Each number is 128 + 32 x the weight over its row's rms, rounded and kept within 0 to 255. Layers, rows and columns count from 0. The size above them is the row's rms in percent of the matrix's.

# layer 6 MLP down, 384x1536, rms 0.0565, rows 363-383, columns 640-767
size [ 97 100  99 101 101  98  99  96  96 101 101 100  98 101 102 101 102 101  97  99 105]
[[ 68 175 167  60  98 191 134 154 132 185 135 147 154 148 136 101 138 108 170 128 118 145 104 113 146 147 170 110 119 187 113  78 123 192 112 119 157  59 149 161 100 108  89 100 147 103 158 111  69 113 144 112 144 127 148 147 157 134  80  95 111 178 160 142 119 121 114 136  85 154 140 112 117 126 114 128 139 135 136 152 104 185  90 177 102 134 212  86 121 125 176 198 173 132 128 149 170 110 105 205 158 102 175 142 154 227 112  98  97 100 159 110 103 120 118 145 126 200 167 112  94 121 123 122 107 110 105 154]
 [191 134 125  58 120  91 122 123 141 122 154 177 113 155 202 169 133  98  92 176 173 113 166 138  84 118 117 169  91 123 189 134 143 129  79  66  83 115  77 141  99 124  79 132 114 125 129 104  90 168 133 126 153 171 132 104 114 128 156  88 101 141  83 184 183 137 155 121 112 118  92  83 144  73 148 137 100 109  87 126 126 190 129  85 153 167 141 113 137 116 118 179 149  90 145 170 157  82  62 114 176  95  84 125 143  69 141 172 115 100 169 112 157 106 174 191 124 180  97 115  83 113 121 128  82 141 100 144]
 [122 116  98 114 129 157 127 138 159 136 110 130  98 114  94 103 167 140 132 109  99 119 164 140 145 105 133 114 160 155 164 124 146 138 114 212 178 149 151 128  76 134 115 158 137 145 166 163 170 117  89 108 100 211 165 160 159  97 122 143 133 117 110 139 180 132 132 168 162 134  98 126 138 174 164  97 144 186 159  80 111 187 125 126 128 164 142   0 114 128  55 102 195 142 130  64 198 139  84 128 137 149 127 135 102 154 118 115 119 147 122  82 167 164 130 117 172 110 125 167 110 136  89 111 100 110 157 158]
 [120 106  89 129 126 139 155 124 111  74 135 131 169 137  67  85 130 112 142 184 100 106  92 166  81 123 168 109 137 138 189 161  51 179  95 165 111 173 139 107 112 180 204 112 123  83 172 132  85 156 124 132 112 137 135 121  92 157 127 113 102 110 101  71 100 156 106 161 152 109 101 155 103  89 193 164 102 140 125 164 113 117 144 181 140  57 123 155 116 144  95  92 126 113  90 129 188 153 164 132 132 113 145 103  86 196 138  98 169 123 142 172 110  92  89 148 155 129  96 198 139 211 123 127 127  62 148 188]
 [ 82 137 145 148 131 117 132 179 164 179 138 126 125 159 170  99 127 101 105 105  77  95  97 106 163 123 140 169 148 125 148 147  73 150  96 113 203 165 164 146 129 132 188 127 152 116  66 106 118 101 132 136  79 180 101  60 155 123 128  67 173 142 119 122 151 160  84 102 154  80 122 106 117  90 167 145 102 126  87  92 148 121 115 113  80 116  99 198 109 157 146 140 115  91 123 168  68 167 212 187 135 131 142 102 182 133 112  96 111  91  98 126  98  78  89 145  75 127 114 167 151 126 179 120 119 145 154  88]
 [133  75 122 148 172  85 144 157 161 171 114  90 114 166  81 135 195 147 192 115  85 167 119 152 153 135 109 220  64 133 157 110 146 138 106 139 144 119  80 106 145 118 161  99 111 115 111 136 132 133 128 155  92 105 140 163  99 131 107 131 115 124 112  99 158  86 120 124 110  66  87 142 229  67  80 132 176  52 174 144 109 128 107  99 138  92 176 143  76 118 156 178 126 142 149 126 165  77 173 122 115 122  92 143 196  65 206  77 118  74  55 146 185 200 102 116  93 145 144 123 117  81 153 218  89  88 124 183]
 [207 126 157 118 115 112 150 151 130  94 166 129  95  58 175 107 128  75 110 148 138 150 103 192  82  56 144 134 164 128 128 165 126 123 181 135  69 164 133 147 146 122  91 131 100 131 107 122 114 119 137 120  69  91  93 115 145 125 113  96 138  80 170 162 177 108 168 116 108 146 117 106 137 125 130  98 147  88 107 106 143  83 180 167  96 123 175 212  95 127 173 177 123 133 175 142 179 124 100 147 132 154 149 123 150 142 114 102 137 196 117 124  96 141 102  73 111  73 123 159 141 135 112 130 154 150 111  95]
 [123 102 134  93 124  88 102 164 194 125 116 106  66  59 166 114 119 153 124 143  83 132 135 110 116 154 108  65  37 132 153 167  58 165 159 159 103 125 158 115  95  93 143 141 140 168 150  74 147  59 122 116 129  72  86 112 153 128 152 160 107 142  85  94 123 122 102 125 144 113 144 127 163 125 141  94 110  57 151 116 138 115 153  98 144 127 174 126 131 132  77 110 140 104 100  70 170  91 138 112 110 114 169 132 128 153 117 136 117 139 144 123 139 120  98 245 120 136 141  71 125 169 170 116  79 104 140 153]
 [131 114 188 123 153 124 126  65  98 153 136 115 116 138 139 160  79 143 127  89 114  92 119 115 141 146 106 123 132 171 145  89 161 141 176 107 143 167 115  96 112 113  76 110  96 154 139 109  61 198 144 126 151 153 119 157  99 187 142 128 131 139 175 157 159 135 124 132 136 100 107  90 207 128  90 116 130 189 113  92 124 107 118 156 162 117 118 128 109 128 188 118 150 197 104 156 107  92 130 136  87  88 112 102  93  98 146 145 135  57 124 173  90 121 105 185 150 106 147 139  72 154 155 138 160 172 130 151]
 [131 180 178  97 138  83 180  98  76 133 105  95 124 139  93 121 114 142 124 161 111 162 180 149  77 104  77 152 122 179  80 121 162 131 135  81 145 110 120 101 122 119 188 126 112 184 123 119  98 178 145 170 178  82 179 149 131 108 130 140 141 110 121  77  65 163  71 123 128 137 146 142  83 121 182 121  87 154  91 112 137 178 161 127 103  84 112 116 128 185 133 144  85 151 131 102 119 133  90  95 180 161  31 159 129  81 123 167 122 156 101 123 136 125 150 176 114 113 104 159 186 126 142 132 193  96 146 128]
 [ 80  50 133 158 106 152  94 105  89 142 149 169 125 119 159 132 141 127  74 126 175  80 149  91 135 141 171 126 148 174  64  91 150 123 126 131 121 111 146 105 132 116 152 161 117  92 185 139 129  74 136 129 140 121 132 147  97 122 135 163  99 133 126 122  75  95 142 108 145 109 104  91 134  87 131 135 138 135 115 186 155 145 143 116 101 159  82 188 137 115 108 162 151 104 116 113 153 177 150 133 105 162 158 132 142 106 145 175 180  68 104  99 132 188 144  57 176 131 145 137 168 130 121 151 150 124 134 120]
 [163  85  88 136 161 127 119  92 147 117 108 155 156 160 153  86 124  86  83 148 137 175 166 139 144 123 121 147 146 122 148 178  82 130 171 117 118 114 156  70 118  97 102 154 130 149 136 106 124 123 158  83 126 148 199 156 152 144 108  77 117 134 124 148 102 101 156  95 119 161 187 122 104 124 130 106 159 144 153 106 116 102  87  72 125 111 140 116 140 168 129  71 119 175  81 177 128 119 147 127 156 115 113 173 141 144 125 169  70 126 136 114 142 152  82 151  93 183 159 132 184 101 161 172  80 136 124  75]
 [159 124 134 128 102  98  83 111  88  94 100  99 155 145 170 132 138  90 123 158 102 146 196 118 157 148 165 149 211 104 126  88 118 172 120 157 101 131 141  57 108 162 163 113 146 139 109 161  99  69 126  98 116  70 136 185 106 109 161 109 115 123 117 122 146 154 117  86 151  95  82 122 163 127 147  76 181 177 105 135 127 155 188 126 168 179  84  88 156 139 137 153  93 103 150  96 177 181  74 143 105 174 180 111 209 171 124 101 133 138 138 134 145 170 169 149 184 113  75  80  74 132 103 155 142 139 161 145]
 [123 164 183 128 159 173 119 103 182 104 116 131 205 158 192 162 173 104 175 151 140 132 126  56 120  79 204 163 172 101 132 160 112 172 200  86 123  99 136 130 164 178  75 183 135 134 126 140 177 113 165 115 185 143 124 169 145 206 133 164  97 110 116  63 114 129  79 120  76 115  97 165 107  71 161 106 144 160 133 163 152 104 147 123 102 142 140 119 160 140  97 204 117 218 154 164  67 149 144 127 109 108 112 175 135 112  97 148 120 122 105 164 130 144 137 122 142  97 172  43 185 144 119 141  89  69 135 143]
 [122 134 129  92 114 109 145 108 156  41 167  89 199 140 153 182 130 175  85 116 112 148 117  81 125 175 115 107 197 103 104 103 130 142 158 119  88 101 147 117 136 143 153 140 108  87  90  84 117 113  77  89 121  99 127 178 134 116  73 155 144 155 134 101 146 154  77  87  84  50 137  93 107 136  94 132 118  64  44 159 117 128  95 139  82 161  54 122  54  67 171 127 108 110 159 148  90 151 124 124 109  98 125 106 154 133  70 129 116 125 143 170 150 143 122 163  79 114 163  59 120  98 151 127 154 145  73 194]
 [147 150  41 202 123 115 182 133 124 159 156  83 105 115 154 158  79 144 187 130 121 154  95 122 149 113 134 124 152  90 124  89 204  96 174 170 158 153 135  71 200 159 121 140 160  79 112 161 153 164 133 129  81 113 117  40  99 154 117  99 111  92 145 118 120 162 102 100 135 219 148 125 144 146 210 147 102 128 103 120 148 139 146 165 138 120 131 144 132 172  95 143 145 169 128  85 110 119 146 102 128 111 159 190 125 155  59  99 164 130 135 144 113 179 101 100 122 141 173  95 103 108  76 140 165  76 147 136]
 [139 103 140 123  60 147  89 170 128 188 131 187 112 108 153 153 157 184 115  99 104 177 145 100  90 151 155 109  99 194 176  91 145  71  93 130 152  85  96 126 139 143 130 173 112 156 129  70  79 190  80 110 150 165 131 105 160  99  78 154  99 131 110 103 161 148 117  85 119 106 142 155 125  63 162 141 140  57 146  92  75 122 118  83 120 206 151  56  92 120 108 125  82 153 110 180 152 133 138 126 119  73 146  95 150 152 151 182 162 148  65 119 157 129 120  85 122 125 183 117  83 162 152 154 136  68  93 146]
 [140 156 109 138 134  83 171  86  92 144 135  98  82 193 185 144 102 133 115 113 152 124 153  71 167 185 109  99 131 151 141 119 152 126 106 133 109 151 177 124 163 133 137 100 154 190 148  93 140 127  96 118 139 114 152 137 134 127 126 144 109 103  97  99  78 141 105 115 148 172  99  86 117  96  42  85 126 150 104 128 105 118  91 103 174 114 140 114 152 159 171 183 175 137  64 127 173 150 105 166 181 141 150 175 139 125  83 131  49 144 118 121 155 142  75 162 132 161  92 126 130 155 159 124 117 140 131  80]
 [179 159 167 133 111  53 126 131 137  90 144  78 137  72  92 130 126 126  77  55 161  61 129 112 183 111 159 111 119 152 123 116  96 153 150 138 138 152 133 105 123 130 112 159 114 195 121 116 121 131 145 137 142  94  88  90 164 154 156 116 163 114 131 104 114 181 154 115 129 143  70 112  87 136 147 170 147 181 129 147 111 153 140 126 133  90 104 159 116  94  60 123 185 227 108 154 185 146  91 140 136  67 123 141 149 121 143 111 143 141 149 122 151 138 118 163 157 162 165  53 175 120 135  99 108 141 132 122]
 [151 114 109 138 158 128 154 108 197  96 114  90 122 162 139 136 174 158  88  73 111  76 147 137 149 181 106 193 156 105  43  98 163 168  95 122 160  93 158 107 166  82 112  90 120 161 170  88 177  94  99 129 166 148 143  99 155 116  88  99 110 104  86  77 141 157 182 125 152 145 135  82  88  42 153 190  63 157 128 113 133 184  48 135 192 157 102 139 137 102 120 142 100 110 117 118  89 108 153 121 165 122 195 131 152 106 164 103 147 117  88 134  95 142  82 137  96 174 145 199 116 144 121 116 108  87 169 176]
 [ 80 133 143 142 190 137 198  67 142 110 107 115 143 100 161 127  87 177 146 137  60 116 123 100 124 150  80 135 125  69  94 147 155 145 110 123 137 113 163 103  61 110  96  87 163 112  53 127 168 103 124 114  88  80 106  79  95 169 103 121 149 158 112 132 201  92 150 105 176 176  76 169 189  91 126  50  99 140 196 157 124 132 126  90 126  89 128 103 139 220 123 161 168 187 119 116 114 144 164 117 138 134 176 125 130 211  99 120 169 149 159  96  72 115 107 140 119 142 126 120 109  65 144 157 197 109  93 116]]